From a checkpoint of a small transformer trained on Wikipedia.
Training: 406M tokens, 6080 steps.
Each number is 500 + 50 x the weight over its row's rms, rounded and kept within 0 to 999. Layers, rows and columns count from 0. Numbers have three digits each. The size before them is the row's rms in percent of the matrix's.

# down: layer 5 MLP down (transposed), 1536x384, rms 0.028, rows 550-618, columns 192-287
# up: layer 5 MLP up, 1536x384, rms 0.054, rows 551-619, columns 192-287
down550 096:512481467445539393473485517490468380576552523498565499464503490559541447526513440524376513490459456579462509529406514484433511497485507542509506523481394392504529469475539550533548576470577473523437617479449437490516501605485561548474506541477492497493585497531444508513453459499576434501
up551 098:515480550558485429558472488566501460523476555441454505523521480575542447485531543559501533504462419499570484500525502590426505512557483515465543538506494592492530467534586427446469578449506478481446485382516568469551487414585589418502462510480549511514517385487456489566477593449493455538
down551 101:467577452457507413424458524507443523464427496582566452500515517412461442465557531396473536409378435488477532544586500529585538548471524427517493553529540527485533447453453480477553487468496479432404572465577454490441447583403426491439495429526480517381481530543451520385545467538559373543
up552 078:478538516510558487503457450449565540489416462486591456476571427546534451527494468491553460430391482645491486513519524446590564528483518484456505462440507453437580517455539581490476500467596500553561512501524454586516588476532477471474486510548492583496538478522490480467505489451502489530
down552 078:509507455469451516509485544541456462507467520539492490431435499452490515463522522506561548552556471345391515440419555573435494382459425581449504570542507573497443424531406480563546441519475533383410532499403475540452474455546476526468457535484538479498418532415477478498416573456513547522
up553 101:541498473487504452549510505510464481504470459486542526604499545508468412461513492550507539532486494490447455499468464528472551452410559468489481498537473532505460443524489486488528444583523402401541540597445543548533483426451477591547529528472496415487450570462427424532530513550515433567
down553 104:498545540480447522530513453522557420421461491525517503499578546437574546467428510558450505482531528491468521597491453519474540504470514446572546474523506464422511500502545453473457525406502404446527420494503517531502496650575468464439619475543509494611641445445602499435479469381517534517
up554 087:496589519567459470467472540550480470454507563496404504541596486459440497513483549473460512456472490491490534504530444475494424511558478555490556503414520482443422548499498417586514493514474580446396610537454504540535522540512564544482438454426530478442526366486528489485509457487460471551
down554 077:458457509490508498569515452458529514530421454490563498537454497594570491476566519540452549555523529590440492549437598529457571491420581442501476476554531471585519441498434576444553452463538414491490382497500443491464462450497557353455557475543484479429475587584523466518507502523587533458
up555 094:466557587492600510525631457494482470601530458517465462481541416503530494548538514506454569504525499528569469521410500542564492563612508456407511456599476593511571505508479502521376487555521531544579502544509465504496406524563439546608461540503532533589469530437564566437462510609626547498
down555 089:560501484526493470498370477466553494493542538556508542501493592542414472436432451504513499457431518488480497507503468411547518437454499504559439499450536459460464423506420509436627468420443484465402500463465488545475545470449550440447506523525492540470517482459441551604476430429438503462
up556 112:460511505513526445613487482523427457531510509542580541439568513472535534616453472431537426419525526512570519429552492450601490566515481560526568479470460476491399502542546486445533497510539572486475509524406453521486512490478480457532507581556509462512598417483626564432494553462484473491
down556 112:544493525437520491467610538466446457529530481460533510379501577474518507496521474510537522508468456464517450534448526393585528442601448544513525428476445485491557428426539436491482493459537454442509515474459468572615614558452480479536540488525525505436495490490565513588532541512519496556
up557 078:507455521530479544436445505456498608502478516517497490478483612572452476530500479433382573551560555589549561466421450497467398455477540567436487474528560550614471505573611477598596581487530471498513538461378453490478533393461619532456421584503585456504546522538414443483498561457489530561
down557 077:539440561448540577497503515548497506488448506510530514476543504457498507413469501581596462396454474455510438549516542518544497417515479499530539555570463498457508515452442482557406356471476451547564542534580494437470477571479383395449581434519470495528473548515530519448556437438497466518
up558 087:485563504419467470508516581396393499394504522499399552522521368562532610495501445507513577534500435518549468500482529470424435593419486484403537509410446514418558397549542522546508437520508532594505545567430484594481455521475538592466577592492478399547502483433494460529465505485434483467
down558 083:524433453516458488486494489574497480522488536500505472543480582542506495552480499439431394377470487545377505569437570438567444451610503478537460459549564547559508559431481579467573522539442580509487437509440487429520521518532494552480583492587472552418404561540512509482509564562621498456
up559 102:511461484542579546523499569508475413519549393525487521521581449442569500475475578501513489515529511453552555539459587508402451438516421448454474524496466463407488417482452486558527501465534453548531504425649432500488588553463551459499503518488441473528472546419512531455405515482489509584
down559 099:532565443540442562436574485506486539456517508462474434408431552533398553544582474407422484486519566572541438487511532511577506548608516537509501555495492561450533573467531483465424397528520587486370474463510551451502475487565505451470598415549561545587527424494560500475473550482479513447
up560 101:530594511502401545522505544559425574546457520528462417485417599549558401534467559518554466504468531509443465586531447492451479462473567433593458446461485460507513530608482423495512456474535499489432510497580510539534534455550475457475492459391480550508475614537577469466596549606512561599
down560 098:528542502588479476414484414445561500459522594566515510439461454531430487505498569519521486454576528519523487564547590514571521527500573475546531580490492552543450474494473571597459530539531577550418472407477560562566513510500480531530554474522579507530492527492467551481403494500574454417
up561 105:489453512483555535474594611452501401524485453370403474588494552516531373517465482548504497542435463480519483492532555445492520464526546555640549522483433571425493623551456537516525471376600519553527505447528549482469505453482552436449491579410523459574542526535536539476516458472576502424
down561 109:553565493405525471472484399505483544573524514535548463491418445531527542512474565460514486447480463561444535485479464535492494470458494551493538441507535431562440489495457522512500415537528466472587534560440485403493465540543499549497445473461514478535501476542435503530464569405418480507
up562 118:483511543550553528526547485481478459582489469443468590521510484458542568574453527469534540458494517469503427546597500500437447504452515504599466512533512457471478505536533566447530475529566534453549470505520502481576508555537567537584475569436554463538555538525560460618496445496524556546
down562 116:406451497541455403545506500519532466457548483406491501562561525577462557452441442483483508517413508412596582535434577474524499535541462398409469555477502489457529452482532547527531479484473482357579493465578444531452526481458486526518443563490461510474485480433504509513427498475504591600
up563 105:507460433515485481469485526603460532534473463536518587357500555459589442516473402475575467481563569528430514438535466466536449496478495530506529526429454454442501490405455465469568402533488551434486479517555452511460558453452541433513510480578429532497517432448553474535425550556440444514
down563 106:519485483437466503491512546478525461484512488498444534511581509466568454515431472503471525456507454517449484434465497452509492531481594507455571537548476405492430524538416453437563636552439561622433465535505568477456502548539584440405515463549439362453559588451517541547406509488557557445
up564 103:482415560447455496528453473558517515571476483538435421532489491502474472523542516481493542533471590483522495567519601485462472447541559474480482595507517495486371519445515433559559531438499500517523560443565538567515474571545492390391505558524517536522534505476441429504565504485578527505
down564 102:517460518627506475541509445516418437559572435574459509612512548448557455494539456520519505362478510502487488355513501448481527410510471540467541459491525510507527505546507569531477454533528467493454488509501520468570510589423500537478461492481496489563487431552487460575518515531523472474
up565 088:476519496508477583433532408521506483477509512526396394467501476398387555518479525549498553441521519520477550501508466514500475490550532501427561493656435461455558489456560590447500493526481534505459439505528461548473427452519476446488351549517482526496447532509504485535549526463551580484
down565 082:438470557472549514527444466440435620539428418472595479479428480527534468583469454495536494606539498535445393501494516561504549587453495444501602502429494544518496517444493482525490519450476564529589504458364517522555470480519409458506704516609519501515576481520533498493415408497402461605
up566 106:484452499572454524444472528472491576517513532552396452450537491536481483518486476518547352425514496507416480585492446464511490455519450633514527491564512488569511443523444551506505438499450482509388436546467482579536511560412475508570658447549541498522464443598510497526473571491494476584
down566 110:418464486501500508449540502496441490576518463546505527482552455514496485512536378513614497533471432562524370600554509488518510494565519413542525575508425451490507503490502506512498515527449512475569465435451527568471471498572520508494501584502582591399485507408557458428457563469550517432
up567 111:474435545496618501491532455483443487504556422563562511473491444425519577479442509499467540484487491532532450552538533470485466414472472419556517521412453495420510447501512463499518515491441500477469474550435483494530484529491350563562509409542514514509445475599504463476452572499438545467
down567 111:483411475518498546557529566533458460490466587486452520557495497589507501499494521525490553524533488451541415514434434567483517463411512450439439392529508473523497525522562440530510564512489561511495542523486497499472502472433420442439492634443526511516563532508503514425496482459555478484
up568 108:411463467451529516560449557442461470484529473453489583481546505440503493390413631458541480542453531433547499379479485505514593554570562389470484584424477514450543466491481487515512521467455526451518505552459501419560447579456577543491397552504577577497482457482465433460469532559574506459
down568 117:609556522537385526519540467568553482514416543486534435514497575483567427554505461569510539501619439525520402577475452471471493461448466609468512497568451523530491492472480445484418448499541584528465580483468450523502490441571522442525565486525453503492463574522446514497499511451470481565
up569 117:456501528553457382512545489466506557412475439490477467506480579545443595452522534536489609447522428482465455408505475462550518538530493450444443542543434507548561557560558505484480470504522534522542504559497586554485565534491482486560514532552476549423511554555475484497418516428461558481
down569 116:593532472479502493459538358514503478596548505439491530574426497450510526496490481526626498459580597536554466495510479578568500444498509505500502483520487574475509452405450539497558411529511452512522406519479504534461442476454508445609387510511539498593499531536452546520509569517544465410
up570 112:526513548497491477444466366486428501515495448567410472436604419541453455563574459555562517511420477562452521524413456382580549476562523463559536577451513483539470490480570421504576570476417493483475540469558498432528481485512440411511417486501498501536496533475515419549483617517529484452
down570 121:387529466511477477513534540529520498512462543527505546441490473453440487470457468423413488504455524464459539448583561527512514501517566518559415463606532555475510472523435498535495413511478546492545525483473492483427556444522533551556546613555460556484512476480490640516557461399494514497
up571 103:456496381518543528437476624515466473516530530476528540506493465523504480365589451500396513525581383443572480535444423445483532540506547519451504465532574510633544507507531482510439493533471569558567475544472510524484419507471470545515452444503520353455455480517459573489393449514528400433
down571 100:590576553470526461477547399488518505540453466511392484441455552486602533588471560517567554553554473516459572438505450540559555519496554531482470430573511531466535523500457392473503545510568500449371474447450471543443409550614512474421446560524535512502497512418459488479548507466483444477
up572 096:453530470523553531442495532487523536587496493524531434505515455525532493465473427496471492461586557435473440469553521471471592512553480486509550506453455497490572508529460499485521503521472473483431539488608485473471544424466513451478492532487537387460519522487435431464594499558521539515
down572 089:495554496490501476644398470436506524433536553497544594538477531558448540551532564493491518497501509541496529484585565485498412496485510592515435541481498511544462493436499536395453486520520503422626551540419542496537501510514550495491451504467524512514477483515540574502477546506440523492
up573 085:567392486504462631559537502598599485559511478458527570475490501494460546560490620485514580405544617619364492514457603531497447516540430419491514456525513487464491509482484392478538533584511546502533616527517502485507463512533454520549486458452496485552523597493495524468536509436471470491
down573 080:519534430449458474487509547483509549418547474558470526475492464466518423443512426570434476466476374588505638396431544519440499444539545490518549433466496514462527440512511533451496520476548552545444517467529552499494424442506533615538546472588531536429520452455464465487567477476544532476
up574 098:447470465579470530461443458552619448527503456493516559542561541593622636536482501493443554456534504441550559548463497521433565454486527510495451429439430467435548556503540479528540401457485495595407531562507482610448571549568439427529484554535488516525506538476570521534505514437508472519
down574 098:507491581471626443521570521548465504459390521537518495484546447481443472540525488554513484517462501533551528524454459505558481482522405565527510624518496512481491523437434438559522560564496521447514427445460568445530492506445414456476392491506487517630541474532492493469541474560578487527
up575 098:552401521477541517436593424456553510519445498520527445469439521462441534523453561489441504505461428522552481594552595548471403542523563552488426509569567560450510551479469532476507542474444520547502447413579380534474527546543497468532545414454507563496499465528403620532496461499505490546
down575 091:414542466606477417489516442545480438542538438474417599545430541556512472542542470519551539501542532529464576440533484530448521514403532560456458531500488524598492483601512571528484531521536464471497516532464568485507483558496541523532467510593433526553467571477414378474427578506555514484
up576 105:549555491457479532503581531532450442472592408596459507511528587469523519533523550529482519601479491486437571526508419505526593386426499553547571497543457495538520520485476460425497467502434512552461469494482489496514461486498426484551512512427555527466373535534546455540438504550488451526
down576 120:538536503430596433435501446541534531562476527418543497512432436487490535468422529538514434394500543576557484449452532573596477595506556439428448490428600513484469437549495576555531524426609476446510493543474455509505458503498539483492537484540459453559556579476458469462540576475527533419
up577 109:425509539571516441532541461581540579521542507485565368401492497463539543496456497488490435472442497460463486491460481560522485500541417479452509528486548533483493473581521492424512434475575457407549452436436488490467432497489479535564491530522464561561497594437439464461372467581528429456
down577 101:449408485554435508448489522427480535570480548485467593522500507544534518441509436554444575460494475552499531466535418452529447531499514548440501503553420528449469467571430396450550554567523520449479519505578615512415403436538441509592454509566572470583556446422578528575433517404562413559
up578 106:529505556475411483638549474451439542507492521519466633522576433570509471499537561544468528545489506562551431480540539511442511484505405549506517441441469507517562449495431468661491495569544530501593505471512470462605498511494508557491496509511436397528448499486584396597475545463526515511
down578 101:487530504445547502432446619555507433412555484530588461572525397511406518461561465480495515462375447512492489395611552458554523513533441507531549447495559516499343467568508469457542542509565427504408486486492536549534534498518485503481512499464551531485506517563447606463499501535471427446
up579 104:430578549575419583588505507481524525590468479461491537429477456506537480548510518458594491511534497423535511467473475581522525531505428510522492433446472533463491469544528518399454422543457566480538423489498602508436545539623553560464530438452454458420372561510470509549447437559506467434
down579 112:475381446515570462423499511474448523491535471455371445512621514538436541472488481455398535495511538493496507455481567415476536524560500523637527520536488529529458488586430566501491546526562429530504555504491485490484449484548584536523493530459519414485550434423479510487505545482494556497
up580 082:412584533461593614521515470515494503525520523489541371571452467479459522481576503490507511514503525502457466515449532472499461485536514482451516415557505468447451531468523578488417525441465551477475519446465486576491550472551451543522586567488461573419478543532430492517499537484547439471
down580 080:522526443559486500478454488537539471481517520519479559385421516493523438524432542545435555476522431485510432425511501505430529456505550510461501492466480534415507456508480462527501415558479407464528478469506480434562532593425484498545354508538555485512554449512515490527522484562428537540
up581 110:530538530473478554572428474530599478587450470510564609555517471544562499564521482450493544517527575394500479467488498461500480446462487561450526452508575496475451514494507462513504445484436494462576464485438488504569516513489520576499521433528390496575539472449560507440423558508494431510
down581 110:547413470535503528369488531450545449417558512509561447551470477479397502487520539400463601492519509502448569556529431556546507534557505442583552519506426591597598489491425465603501503460469533413478484490492447540465474501517511471525495470507516484448379489544489551521529557464590545384
up582 108:455461539573446549489450547516463475469625503532558517432417468498442548541451518565511522534473587432518491456462444446520541586463425471475528571454466518493430462583605452497524584496429428498534537488486449541570512519492426495456542511523452528549546534473536505452450485480495493458
down582 101:545493492475503414486480446609458495546544608485459519572550446498447469519486454422476498421502505469429497483598469596503439502511429424452574491543560514481484553465536573486538468510515495517398445454491529536498557520452463508567549558524421418511459537520456524441546488460610501452
up583 105:530615576461473389466518582470558378567553539418531495474474473541413469551559503531572400471552514490478470498495455436544484578508513477511458568512470495501485531458539546410471503427433449435567520539558468571477546465461529475567533634576527470500544503493459562619454416499435532485
down583 099:526510491433422509481502517473481539469452460461549448515436477477576483460522586444468493538498548565534548403448440460526410477537456518416475437530506550601463508443525429445497574531547510553438563502506491456415391586487508516535532488538550508552445554536593492475447440424513529574
up584 108:573542470516482509563528579522521427404551430496530513519447447523513547483504422574534515467628513467495445462517489548511445398396578459504545496533438528480491417454489415410495604477464505435550492501449471525449482477384531384575509465505458484500543570445479543565446559470469478593
down584 115:562512555514580484434532492505489565507492449621531571448570492454514528499571542501496486530531533470481414506491551486495425488425492466440477454451512472565586474449651425535527465614484600509495412532556490450505526536477488488393573563544518499543467525440547514526528505490498525417
up585 108:539516483455524487482421545538417485492520470496497516489541535547460434503580472503526361447517555495481508541461533490436530439544472557484501433452576485517546436523510423488460517530449587563514593439474454511542622506385420483501602463512497431498445520556507476503391429466572523523
down585 103:520475513535650552580557400450520432516550463547423419565534445529454524521494512549475537518649436584463474500462497543491550409428480460476546506481484510443504556469538511436482540566502525470489479538415475469483488592473529443393479479529519578558561514527474523527533549504398519463
up586 110:481448538506542523501489507480468496481483564458560475541557543504484548533506554589504607509501453545482512499461495603596448455561512456583482559457506483529500561502524548475440532504557566457479519551514424510503504510495480459518526486510455498431543546506532449555464453440500494454
down586 105:500416555566445505469516544469567477544612494518497524451516495502517530461497526359539385408540523510469477518508521435401465473502493499449559497577543465417548519459493540579494476433471474533530478367438501511495533489567493541415456515423539550535383552566527502440460502441537483425
up587 100:630504508478462454569560622578408437560587505439489622416457438522518566464495517503457549413424517535518600519569548598481577462556500516508468597461485550514485432497454501413522492591530488377513439453486590490546468520426544532457523578509484541523480505417531534503531480450417524551
down587 098:432510468546523434483551539496574484482463578517499406440505439430406493515558531464497465505522502493408455489566539452485506530509574480502535474486534581462495454468482452491537427516483422493547536470571486545476563485491468478595519494456427571396567494574485536473519464593519459569
up588 089:470447503538426538482501571443514420360536527502553566532530515381532574531548503527525485485520463400525507547481529510496527546571539578588471532518491539574505546523517413541536405530505441541535525498480478522513600575500485494385463625469466551517542573459564500530443498503490553452
down588 083:571552490486558498575518458509522498612375528468513414521412413454491544503498567481471610488465570508464435426533541547561470439451531470493511506540502473443491505528521506504361567558426536513492494560502531555525364568540501419499626446500426460512478543513522541437536537509454469432
up589 109:477485476444440610455536504546532472501576490519613495538501449526519516499470501502413522474512624461484480481466555509536552498573503511492505521539521434527578475515535467485521492490447528499431560537465528411496570533506398467420473534563495540502502509490506473500523508536493460579
down589 110:519515572601486391534596400455444505452520485506586592523523489485520461596372488520444490502514485545580411486492387449500463512526601621442489451443475550572474536523431456444572587524455476530529542555510520449525586435493497436569429501533445458453570532510413519594583586424514536444
up590 101:558536442577527540508498577476507461517456509529460471517505558574567402447456534519478490411561467421509529394431496422483544403507543503565525434590549523580411509525447487580507403473488585455427468504479525522507552471465492615498483514482470454485543509549382423524525500444442525544
down590 097:492474549488589406518476522502489550571540564432502501414409531521446467398603493588530405499545524495446482506494560582431525452541561484439572522441630439619474532515517446519515521528506449496508457466503509557438453463415483485496563516472524525491507355381508565502568553526609499523
up591 105:519570550541496505459536411474485489501551507487524474598538560472504479488400510606558493444449462520518475419576532551593499453441547484455559495535548431501424430521520498469497667452600584588553554467527548487537514489571492402503466468406423475465562511433504499464456438454530500483
down591 108:552550474391598488480577544514556510599455414488482471512548439392506450512402453501481438485517496487529580399508512483522456491600543476526559485446507525464577539504511526589442513566530533530513495498420485490404425653483532499495520534490553394525550553552643469482568548475555441477
up592 095:461539516486495439402594428543545557471529496516611457493543456436568499481536494409551440458553414496417457467604515420532478476508533417552496502592435502520476489526415503438549449520528492525506531566485530558515480498497488453545489526536460490453499548518493406486510465515610459517
down592 096:464481619449480558476537547545512506438552429530473523480452480533505449564491562506451522536497468529511593444511527562468518517451507580498526482471551517623540382450673441524528519468539534517466440453501589405426464488431494516520499505520475475548489439543469471564508466464496623505
up593 054:504514508529512488485498524484511520534527475462475472380520508545556540567469543501537454478578516503451575520515408451417533564444532520517476493559474449492529498532573480424503546414588558455510581548522578462508563479475385500516443589516545418538513495450550385501505495519588483495
down593 053:465451452534426540393510527485419481532474455507524472605483372435495464492540448447559606512441443575617465482518477474526472425511526566493498510409511498485472506495403445536497428420382584488449436426484483509423409524517552472513553430439503498475437576523537562483429512453511586511
up594 045:507473487491490528524486500508507516526419481578450584511490556520575428514631521452512567454553473530600545512457491442534584571517529546396424506373519488580530417597528565540559421488479537490489367464591551564442559531482505475474514503622485483506512493525526489536483444378469435565
down594 044:415544548515512453453484479507508591474484528432546386509620435513440478452356453495483532532485520534432470513549516547557527477476416488498501511547535497390426539436492509404428516555517488457470516479435562468498449450463466539508563504352514492545458472533517444520538540568602598504
up595 228:524612511493482416484526566442450417461482475491421543491535551604457471603525530550482538418586417496510512418544521483547533440432446547484454501453496425447483485615443427498556452515505421401469509557554512448494423590594530552519537519533402569558479591415533486508589416489471531436
down595 194:500529500554374412470467547482515567490423457507450498480482521505433501530459576509478501434586474517495552417548438499561495455386482535468452420443446489539492457530430472478532533497498433453518508514549463433517446507573574571552578524530467552568573483463562529469626369513428567451
up596 099:502530525505530509592540474538506492491611526462459455531362409425504598550548433615448445411470471538457542453421486548441531409431513546491439486491432595513469522509485581431556449504570436484602427463556490475456587486500475431522458520540534500441564539459498451516489485428513515580
down596 099:545493555527580472472478620431514442398482553496549513490541577504612494528502481513502542507461510516520460409487417420605498512557552476512485579452605462516565531574505505492431516554543527506556575624556471488682391608544487463438536467535527459601384524498506514477442546566453521521
up597 111:516478584428538508504459511539418508560602458436568447499506490632457567496471562578527485517419558507497455482501475562429460572476518517540569534575423485401601456422489483505433549394496436571513458503500546520559570484428575519544483386457402587466454495527500524488524512508461516492
down597 104:408585421568579453471538440501465456527588489421481470543577449522509507499482500514544558485380447510508520517482524562495527531534454462477431481514546515416320556429475574494436547470509559447479511528570471491419545525498528489423447446497572524517576556567478430527554472544405476547
up598 058:429425526462530536533468545500461493559567501517454527490556574480531544484517437550469615460494489499548527454555526403476589383530543578484508493480502528500454506507470394521477472460486491575470554465492504457621444511393502523560420541469548502465503519533513484459483517486521429499
down598 054:506493560493492522579539553547434482500425440484527463476488469523482516514512553489504445491470513468465543513416564517607461542429447466529506489502509429524552479441467614588529532502567468368539457514561418545396514525494526484448606453620445575534495548412488472573470537523487593545
up599 065:542558503567471512510573493609518524452631467444508543474497472501450465520566450580521494523560433532512384492511550500496574551563530419528504504598631568425513466517473481515511455556462507480431498466521551522507430459506485503520554558523485555493446500519577579475442471441448496458
down599 064:487434447421472588486514519463511434572458520540538492519495482498531551591543417485472516476528643507485558546476534505483378431429511549438588497445496512547438538498573512472534530454477481467521515481479427483514497493471523484531525483500499454430511499464432496527482491522557523549
up600 087:473501501560502546479525528489508341522495519407442358536496476517430536596545507539554527454544504441640514576446591450562518555536467522528509469612555495519510493442507589538616556501569440553523537529538440509559511429533505423535460402539525554462528528481558484580546500502515536427
down600 083:480588532381545494539389406547491563440461490553543542527489472515523406505450463392471493564475601605452422450530418443487422512455528476442460560423499437567435525471516515492360417510378493551523444472507473519467459522561555560513526582454424505499445483510455493517532539421455566509
up601 111:391541473514530538497559453551516498493462512597545478544471442500447473558537452493432477532480532518490567489569505485471497589506470484499516413512478533506397486511568490473499414480497491587454514578464493512493493442502526596494559568486560442541411509507488513525555497525464442493
down601 115:514471577541514467452505514444505483514426481528537506450530574472632505496577463478470530487453572601487475523444509496546463483548562495581465497458531507559561462428449491474530441484485576565474517471423515479515588586488477477466458440582398589464476554520462431516452498483565515601
up602 108:569457460491537509512491485437534469483523517515614447464499482479472554414631433483475562626537507471520575425488493479547565537476544457522416475518469508586564498516487487496495470518380560569501499480567474495527444542408416477551441397478523464514515515524399517561517489427499468401
down602 110:489627516499556584488569519498452511519581555495462530437470441507539492364486519478465427553467521537415484533483514518502516457534588578537442502456575497523514483467478473534502485580530560460491471465487447494452467486448493464416543474530445503544429486526556540451521520520541584564
up603 102:518524484415397504563517414463540519464493539429521475507499451553493443470448480533598486466406542525511513479571439504523505485541468507496500439411418520395561514554495497490439494556378482538514453541560419525574508520465438521510544561525535422491399447473496564607521488435486516423
down603 103:482357497500467518473428488494496559413485546536453535485502521467546569546498576487488467484484491406485562522432556552468429465507424401516591525475497430519496547502515536513454515488469536491476483546514596533505470466509472507471372463572520644455505526478503483426577553555593619502
up604 099:576602572573516583522491433439443516578548522529453517458448497491491531497571493462588433435479508449502563475509490509470501446445481541552499465486489507578439441603540507608522422470566472504526461535555549549526481487479482540428506480522559566533486521472490439463466491446518578438
down604 098:479463490474539498535506464536497482433525500529476459579470537505462550514411435456427447504460505509488483519464481451551528545493533557544534463449550428430445492421546421471493454368537572470518580540480508503453492585630540458492472446517535523454493485416471614466441519511501484546
up605 101:528500451510455460497545491491420452459506560528497521517464459522470529516571467497495528474641499445468478498531528457538520558397422575511580443486387563497561492462497510507564559420567626459573476500441448495429530474472433499475514479557570463472438457542566468514574479521512499489
down605 099:483539613524533507481459383550512539456563413404531481443492466568420442590475471389496561494393450534560513595602451487446507464462555545496432504510556414497457454542479451511555483564412509571414497532422476487478474556568532579521383587537512512565515486558472514524508489520503484438
up606 115:412471545497470416507530573465509469547561453399567552534432592537501644558547408444513501502429518524446362530549534440518545490558539453435487500479490440614525484649471493592440444524535516572484523490499570603456496496460603463541497535600428464558499465523482544517538481456481482461
down606 120:470549528553490449437474466503456536402412450542429478531503511476435477505484547490495438564431428506520539485480471516486461567590548482565605554509428505406464523524526562465452517444540513541497468441608502475507571470511494537435529451580406604408445533537518538412437573518604409532
up607 105:437447476507550572627468483570462467484531487533492429453598541585515541520443545401587491519445490479545473469462523490496462525507522554406542470477459519546553538493357502525499509448548506500493509484542533547531410514471528470517538505515544451508447531458564451505519547454533425476
down607 103:478492476561469536410453546479536447540504530467523405485449475570439486439508461523512614492359489476417559433575413479522418589513475509428445498514419546547500508435480479537464556536379479506482510456471530455512498512575547474508579515467505509479527412557444436480541445548512494484
up608 095:550477455483556462531471598553518499517538513549570528550429558530416429475508448435504485529510463522516574543496519513467549536505520485502446530562541558529490506550571441456498489518497550588547546436525482523479459495405524593406486530571444482495510435518371440438447470479542428448
down608 093:539540420531517453520522489537456513475513526429453444451518437491579448451497557618430546480572509520503509540482490465546605442462406462469433425500465456484477435506453469454506487514574537524470545586513576365527464427497448463516446508412547530482468411492627486589507506573526434486
up609 115:438473516503497505544542510461534430416509468524498562550479402575485497430556510468553553515441476541478471507467445472480475479464477375452555530488460385489541497506540501533473478435522463458492526572479504480536522405508496519466476503425522514498526590488522569526433537510525459420
down609 115:484459433557509524468542510358399564539554513502580538502572443441471476502516490508482421462500482562530538430409519478519560481528529606452420506541567531543549573529430431578510504516443404492542479492467513610430479561491386429499530539564562435456502345578467515472587491495495499424
up610 111:517467517569509395537523493566445463561426479461433514421653471511430475535483427484419453464482485479419576453490515547507516548459586394485522407432489447404517488590500500413506507573434546438469534438529552439516512606515387566449556380483498478443554565397468445549433434435446536418
down610 107:415481571426484559477500437517576524469436545549558472546434360438506509510547517430489553517509597541559495471561476557547499403526443547562548540516593612459516486506497401461526505407511514486513552594579523525431557550404512485474404480486417611493536522515597550506521576477497479500
up611 118:488524505569499467493632415459515495494473464484504558532531544548549399552448459573416470485513432556434568540494464569426458551524485548463382449510567440501524512586517494447353488516462501443487470467593389495480557475493556448508589564517554552574469413534474484484435482469500506574
down611 108:594508475505513418426554527408484424577466457486553515539418539571481572448507439438516485448534455515517501462537536551461557499549412421533565508451476556500480473492553519544511431550526479495490541507441454550565426547558512535572458439518527469541499413465473552389417460457556550532
up612 107:530562533494400548450480499533469472474495431459435572512506489545542470550436466542503409529553617457535473539480519372498462543511441495523520616483477420571520506509460580489543398443493538553499521547500533559449376491459490501489613463536462481556548488475537493519385591462447578509
down612 106:506527500432574488583466476464426586554511458467489543512459392569571474489543525465553543516410476498495495485547563538621559412538501546565428451542462496386483546490553503590493589558456463484469524530499449438656466495514543527498411521436508633481437579494491463502527473528536537544
up613 115:466527552483462552511599527493427516561499496445487562479548484460596492540575544462487548567479586545452437497450539495460525508453423529465462565478538486494440497514498421433498452531577583533498541460426504465429436552579501541532480495461484504482508527526491502521505612568454483605
down613 110:577485496538460509544478555433545569511494470549528455474441433495591565542493530485491632417401464535448461512508481620479472553441637528466563469487380528505560581484479522454406561582587554493607468479482507595493453433518523457530422492439554456511498401482479449450564475454536494520
up614 058:376392507432461562456406451476487432447500468525452585493459546499489460461526557567456503515471481496649526593491477515461570513537489533501499536388544519448528435401553446530556415484486488600522416477561486547476461437449530439535399459629467483431579441506404514545522454486479493476
down614 055:543586464529571359538488467579549572541566528433513430476562427509508528541484405489512491543497515594421559445536494430547509490471474479478488472593469482508440529531453502441499577460435551396519640460524552468494575544484448606484537493454494471587429521518517482482483584477487566537
up615 100:597546536419393465494461579487473585524557472497439419535537378409451492512437534571510482561478484475560512447418547473466488538492520466485481575481460434512491487427430439502562523481516494436499504504658530537473495520561495363535537468470623471531445456435499511514519476465483565516
down615 095:536492463449564470477474396513498530440467397412476575429428509512542563458464485524426477496456468542424508456565409436459492484514544534555444447563563508492453541577581471455458471366485544458507522551489517539538588474446497468434499484541471585448445443581495519480438507510471443365
up616 089:463442442413412566495568517470485451499562525571461509491390484581441479560593513614526474440519612547403539472512487493529461436496596492578589470570378481613454514466580439526520502566431425539545528474478527525491448469377442541488488534518506489493339494477463494392509508484515538401
down616 088:563514468509624410475487513540541437470480455560541503466462474591484455489482528489513515529444437483563509503477508413569553463513475506440522502485526475607617494431405496468459545380596588456501447472521476437545557543533585552559524479569494441543450542460569363540502390476470446397
up617 065:456466493543553485522506521485497382556485471464509522491458498538426468538491548536541461389469525515508545576412485555572619568506449481416495454504528456532570510541393470577514491492622521536486537460489464425501432464554537458512552554490560447409390613554466414564495445511556467521
down617 061:567367524490492560446418471513480556493445507512481472484498511463555454431534468553538490526491503483528537519510541435453462517460534491527448560527415478579465485437446563479490460496439515443513441568483515540466530537403450494407440479548531510500549423485565536542477509478445512473
up618 107:509452462462550496475504539490463471562575528403461481511536491511533596510603495522570474490595552537604503482580515472434592378543574584533551591454566493611394510459456438539504467413529484469493510522487527518596409450503451512439585532531530436498576548472458517476493452550436489468
down618 104:447536557496555558567568442531517539429448443523520605554522553516520427469451497529486552489536448513438433464453471457567397592423496439566525477480473483445514576525615520549497551586525474459467556449518485559489550540450519450467464457379454523449468463532514494554489499425563468566
up619 087:532407458553516476486522546446509527487456574435506565581457458616438438456513526527508516453495476547570452539473584515480428504471546587597502543468525530477493519461459500498607525352571525419561426452446502551495589456471540431567536464542542486470543527515483456492483465466584591529